{"num_hidden_layers": 24, "hidden_size": 128, "num_attention_heads": 2, "num_key_value_heads": 1, "head_dim": 64, "intermediate_size": 320, "vocab_size": 8192, "hidden_act": "swiglu", "norm": "rmsnorm", "norm_place": "pre", "norm_eps": 1e-05, "positions": "rope", "rope_theta": 10000.0, "rope_fraction": 1.0, "qk_norm": false, "attn_scale": 0.125, "bias": "none", "tie_word_embeddings": false, "parallel_block": false, "extras": ["capped logits"], "init": "uniform", "init_std_qkv": 0.0347, "init_std_o": 0.00501, "init_std_up": 0.0347, "init_std_down": 0.00317, "optimizer": "adamw", "learning_rate": 0.00291, "beta1": 0.9, "beta2": 0.95, "weight_decay": 0.037, "lr_head": 0.00621, "warmup_steps": 436, "schedule": "wsd", "decay_fraction": 1.0, "decay_shape": "linear", "final_lr_fraction": 0.0, "batch_tokens": 16384, "max_seq_len": 768, "doc_mask": true, "train_tokens": 107600000, "max_steps": 6568, "dataset": "wikipedia_en"}
Each number is 500 + 25 x the weight over its row's rms, rounded and kept within 0 to 999. Layers, rows and columns count from 0. Numbers have three digits each. The size before them is the row's rms in percent of the matrix's.

# layer 10 MLP gate, 320x128, rms 0.125, rows 293-319, columns 64-127
108:488517500518503505540508478482475503506481520502499518461503478476517495519516514526521489519519508497462541526534505516531511480487476483497537518503565486471518502482557493474493512496515499
100:527489479511502474535489498540521495503477509481500498507486460519497510548438543429498507508508509480490492501474507428503517469528483497509492517505497510513474521524530499477512525488429486
104:464525507477487482486539438475516504494508515496484489490504489478490501522471486517492467485501513468461514510511476513500517485479493464495495526511535511506548535437529490515496461478517528
101:468481465501530506452510495520464516460542506502500502480555481498494484510471515484514534494496470499527527534504478515496498500485469485521532498486503482481530447508489481427513525461483494
090:461542523480488536472531499511501515463470546480491448509519479500461516505456512489491497486509506494520540495467454496498491539520541486517501536496494487495480466484504494511532457501479474
090:486455514516479544465527504470524500496535503502480470518493488497552530461521519495474499503464503534528488454476505520529514486552490508516517513517454515510501510440489524545516497512516477
089:495484532446500467513493489496527538526511504482496489506485441493566510498505488465465469494461485490511522471480497550506487477472471502483472470539482524487487502525569548494511470510486513
098:489567498477509567545506512554516518503475546490489513494475533479528544517474490496522444466505474508499525516502495529488426491505525515513522511523516452449484495518515504506526510516497500
093:493478500465458497477471484517524502522516529485482483473494515465532519443536520490495487499476485480499511533480523463542484481528501541544512480490491532526465529535540491484504497512501514
086:496523464516480515463508494502509526512476500431481548469498471510534490481516456496492521475454495507527533519460482491479539475515464469517508481510551474475487469523497490513494472469496522
095:465525485508475516474517502499489480506511543507488488461522479502528499511483534434527515449504480512500491498542517473512482500482470474508505512514547519496488535517530480478538507483486504
095:517486450510540481471489523512482493515487481510502533476503490538502485443526497481516459456466495495468465503521493464491469528475536494535444504537533502528461485554501510502480494510490507
099:540533532477509501544483517497503530464483514480488484470543519478503537482485507474509520500458492465547469484560519535550478507500498540546524557528500529525494469502530511473523453501505481
098:517491493522544491550538512513530503461456484465500504486482512487496498521498484514501544478518520506506521534483491558486471526497495470508492514514490474502518490512494540537475561491483497
120:486499502531469511508512498518493507454487563484503451495492537557481530488513490455560460510510475525490494494533489506494500530500485503551518527495493529512531506514513525471477478472432524
091:466506473504474510516493551469524532515518490537487517513514515507517472511492533500476517487480504543488530515538517512493507486469499510502542508484469504517519477515554480517504480461535533
089:485507478512514508458458466451474541479519484563505523516509434509470532482512508511525448523527472491458508497540506532545454498499463495508515500540497496516474502503512533496517464468502509
101:517494457478505564471482491502505499482526498528482515512493538474504467498557490497517533484491524485503524550459517466502532508487486492490492520475520461526519482506497492529483552541497507
093:524483459549539486492544514473515513486471498486480527471514494516462456499527504520453517516507525453490497496527495529499476495484483467504494508553535502508474480488481480491463490498528511
093:497500501510469497507514502472501502489496518530496471497530545448533533474526514475526522528451519468493508545520509518498482447464508510519541487506526551480524472463500488511448524500492512
099:519520488501472508456474475517534497522460472520500501553476492473499467486468536488545519494490501477513495455482505485525566562487460507502532520422470542537494511486508500519483503502449513
101:519510520524483539533514508578487512522482523497505464510499503516511466458477511518546510478497490495496550522501503494495472508554500525542519512427545544531531523514552496507519489495517485
112:492501496526495523463523511501483525471459504474505478531515505456469521481500535490531495517528517476487510485534509504516501491564474509529584547510508498522500506495509512540503492513453495
077:434476503505528452504512462511491502480501533475494481497459499537541464506464511496524474500518510492516506527458497484484488474507536496537517511498545509447541554500500455510508458521516469
100:506497530500497489464508516532489571496487481530488528500480503476517500481494527442535475536496479477493509471480476532484499457503448493482532519493488507541506511519487524564481496506479498
088:471496504493491507456524512486499554520490539494490481536478496516534495480498480486481514466461571543513486531471528489526506488565532508499512508474506517493506528480517491503469452530497501
098:504512512529492577573522491521471526513509518514512468489496483501499541515551478509503460482456501490508513531511505487495484536486495498536508524517538477492541491494523523492503460499496537
# layer 10 MLP up, 320x128, rms 0.112, rows 293-319, columns 64-127
107:470517472499519488492515447501498481507480563551500472513492483531477468534467491514524501493482509452490481526520531448501510472494498490508522497510488532477514532477489537505534461498519508
101:475531483540485488482514479552540511477489538532501502510487521520499485536547479529540459514483518513481517464490499487496510468511477493493519490527475513472464508541514530535514435479519537
106:488485505493503465561477507490550502490504483532502485554512543460485513509486514494488443508500554448489470472503478504485516521482485498499518527505494529474533512453495493497492476502498531
104:485449522495519487456495472495457525454518546519486556468515486511473485562448476518486534556482521473456492510520488505501462509505499504504509473498535465476486504506490455483454475482503530
097:529501463455506505503488444449497524516490509455480522455507457485525477471531485485482491472506520508489519532478509487515487491496558535508457480533535490520466478521539499468525526478506539
091:520499503479455531477488505552525485524529493537514504482496513503506508556522541519500488535547444506497501462510478498502495480531482510480512505446505533476498523521487510525505503529511490
095:483507487463553501511483561511500513505490467498518452483508516555500469455512426488522504462513502494511510529521483517490506534483543464473481485499510460501537494536479466528492499499548468
103:484521477479486511492510501495490504511508489447484492537501482503478512501511471479491520526490514495484453505468462533525541571471485473514450500525510483515530486488498526520485533518482521
089:511479494559514509518478510509537506503506511512498490497484539545494486444472519474548508491440484445517521509486497508463479495489515513550518489502500499472464505499486505510516512502505480
095:527533474506474552494497499459494553513496534460480567485524490483551502454511534498521517502421461485522507530460521507493518463535495518559534511482520492495516495471507473497546448499517528
089:525496499497540499517498475520524508502497496474497505502499437532482505522502498513478497520453564523500482502448514491525495519499444539499494482507474481490482484464526532466486444457483532
100:515517492526482502461540515506519547506516485499507544537506491531498514528450477482478514536521498476479498507502457599487494539509490502456487495517483476461526515463524515518483539481496516
098:551515515529508529517489469516504498502520524504508441481526505542447502472505519510491519511529451496513473489525448515521464503455486437547488498507487472501482500476485499464489508493500528
099:457467491518529529507522524493504572475488523478498439475496498488535487493528494490474490469473506469510542490468525545493524489496480483481508514547545475481511544453468510508494505523482508
109:500460499533506535483500504478472498523500511487512520486495555476478495444495517500487494498521546497527535548515515535494530530464497513518472503472513561551503461460472498500508496505457483
095:472518488554510453485490545511481499526535454524506442516482517519531503543538515508491497520479513512471516481465483479522518474516474484506537516479507472485534534504514478516484504485528484
090:515510477555515493501442547517497494476530507517497529531524487524499500495498522524530486533523495511491496499542482503524491503498473518460565514467532454464498542492499506449574467465521477
097:532508526514491498521559527444491489446478535528523486502524501485488519515513496520512524517499528473538508510480459472462523470534526501465495493527504541495480512541477481466488474502524482
097:472499526490501517546516451547533510527522475508498484558471529502558472470517503500487512434513475505441503528474505483498489490520543505537466528488471497543482497518521469535508483511494487
102:470496557493453524519525506491460506520480486520535469465485472458531502540509524517519474511471525484508505490493454517475507516502522491504523504497550517463503531475534516528520514493485473
102:503507483516507518465512517391519481467527489521481497526525503527507531494505526503462529509513517515520479464517475508495502505502498499527520519541520525516532515522463504446493501504449482
098:466527451461534478479456460513516521480529501527500505500473493522529523502484436530517512483464487531470451519509486521518488476475495501497501476461538493456537498519507516517501486532520496
121:519526463473501515516501505522490537502490528502465485484491534496525510462511478468502472496465500467460521543480490510546475506472491475513470497508518504497518514517533477465464517511493529
087:461497509496558487523495471525479507533508489535500523488502495494544467535447522481501475476535513456522491539493470473489474500509521498528512507493461478464515521490488524466487488488504471
095:495565520486489453481497508531510461517508469506519489513490513475556505457515518500517494482487500453517487468475514526492451450462483466484520510454466478502491521483490496550493473505515481
090:488473474478496503510503552502509475500534492490504503533506513511506549539535518534476514504525476510494555520515531519522503484553520513450466486471487458499497489539487472532497518461468534
100:527530521457498529525482493493505474531503436521515466553491491475488510510469459487453523517521521479516465516490475523521499520523480497458474489498523532481483498484510495497515505508496493
# layer 10 MLP down (transposed), 320x128, rms 0.11, rows 293-319, columns 64-127
105:536519477506515484463508495488518544475467492477477472527507486480475530508512464497527512506487510439466518509423480470463518514521453511516494517510496508504517464485486534530481542498485519
103:464485512536495475518523471540484489507483472501519516526504483508513508444511536478488470488488498536461530568492490484521446483519499557484486500450523530494489509488503511483500454521467503
102:499466508500510523496501499498493464481489480504520509524499503520485492522513491504523486519508547503522499467516468489505534512506553468495513504462496522585500489478533469446535520435469529
101:477510495494467506523488498466490463562528510485527477508499498484549515531494477525492524475546522491556491463532495461467494481461463504490493513485528482451529481474472486497540487509512542
096:438505464465475516532541500500525490528525505493513491529496482498491527467507497475505497493499466499500546510448496485502503499553541468506472521545483478510483515494483522515572496503526547
090:446524546507486513543512487480514481487476517490532473515477506516489475535520515471521532507492586535464488511489513470516504485502479537503465471492521513471513501524524530527502542479498476
093:488477483507485522489534428512508475468478506514526542515511530476502453458502524558542484498507492480552479469523492521507476554505530508499480484488524525497528524481466484474474545505494490
100:518523497465536479510494546533519496523498520545493453502478525481519527488472508520470465484515503457490494539483481505475500502470601492471470474478465513459495536489474542498503530550499490
085:510502503524471461488487494499501469454510493483552489513485536497508499493506517507457586511508538488495474534531494537534536519508519474479471504502530486514483480500479474506493493483551508
090:494521482533504511476478485550507534520510492488558480511500503525475494519500457535493553499526507477501503500482510524492512533529514490493509497474486493503498516507500514563508505466475523
092:512467521510509514502499480501515487513534536486477530479480509501492491495461498515485520466474478525510499486502479487507494504497477495490457480477504483483478497514456479456512516534488501
104:471493471479543513458504511511510495482506465491440512449500493514532511480490478518526498489477462485503521544482531510518496460513508470506484507511539454494443524504473515494457488515526504
098:550502580501481515544476477484516523460518483496500480452520482492479539488464520470497463513503546498526485491482522497504539538516500485512534478485470468504520548494507491491480462507465467
097:532483483489484464498486467520534502489518553522533554525488508493526462493496513509480485472473472538547508474477494488520493522490539531499470462493514503515496468535531477500534535478494514
116:507498457490478506488504487456481507511512515512510476483509526488494533507517521448492500486469485509568496471496506465457516562482476491448515502507512458515547496451496477520501479490504462
093:477530463533502496465502524546481457504508487469529492496496476507494487500494497470490474517526526522539503478487480512472486485509464488437539456475515509501505547505459506508480472514469459
090:522465502532474510502485489482464486499493510472483488534532508514482522506501471522490492503545510463488431482497475514470574522491491509549461476505493513480499497486545505514480519496472513
092:485523522503497498526476511551512487497502516534463470475521545534505485513482441451486500512485467507507460506512507530524535501504476484526502462545512507506534479509511498499519437507425505
098:532545536472505504445488509455455539533517494521498466468516480542494537494513503496534486514541511483446441478481485498489498502487474455481489495549494463521447501509480504491509472477528484
097:448470474484486540479487482522451453521449523488537483532485491484499457513538500520522479492517496524463558501458448530482453487498482480503479501508461459499519512516522520500534533507498506
108:491529487504536540483513502482503516450467537569508491522528481509476522508473446459474476538498504516513534511478476531484479493528524479505490510504485511499469481527514486522518512549451553
099:537537518498502484458513511495537495513488509498491482515493471487508490500469507494527494507529504523502507510505522492514462511490540492493509519481514505479466517503502499520516559521503489
113:467519501472546527507509455541479520530471495465420471497497495463483535489526499513513492513520532485544520491526518525566487507529478476501493484465545481522522485535502461517496497503473515
087:530518496523450524468470523483520493532496499507492520495474502489486478500490537502488526506479549515470471492500518518492546532500512507481506489521463508536504463503532467489539488443485493
094:469527517513504495569539489472488497517527500485509476524484482510473503502519472491492527508517511471542511505515473530478513447472544484470490477504516519514505537547501477492451469442522470
090:532482512494528514542489494491464509521481497467460519489524480497518484469516476492491508540508539530514511501485506474519519536557469521480474465513529507521496485506517524482519489477501469
101:519480463471523537523468514540528465562484507503478473480504477492494480451493495519501466474517528485539512516469454521540482522512535481512489462485502512528450513530555533472533506517486490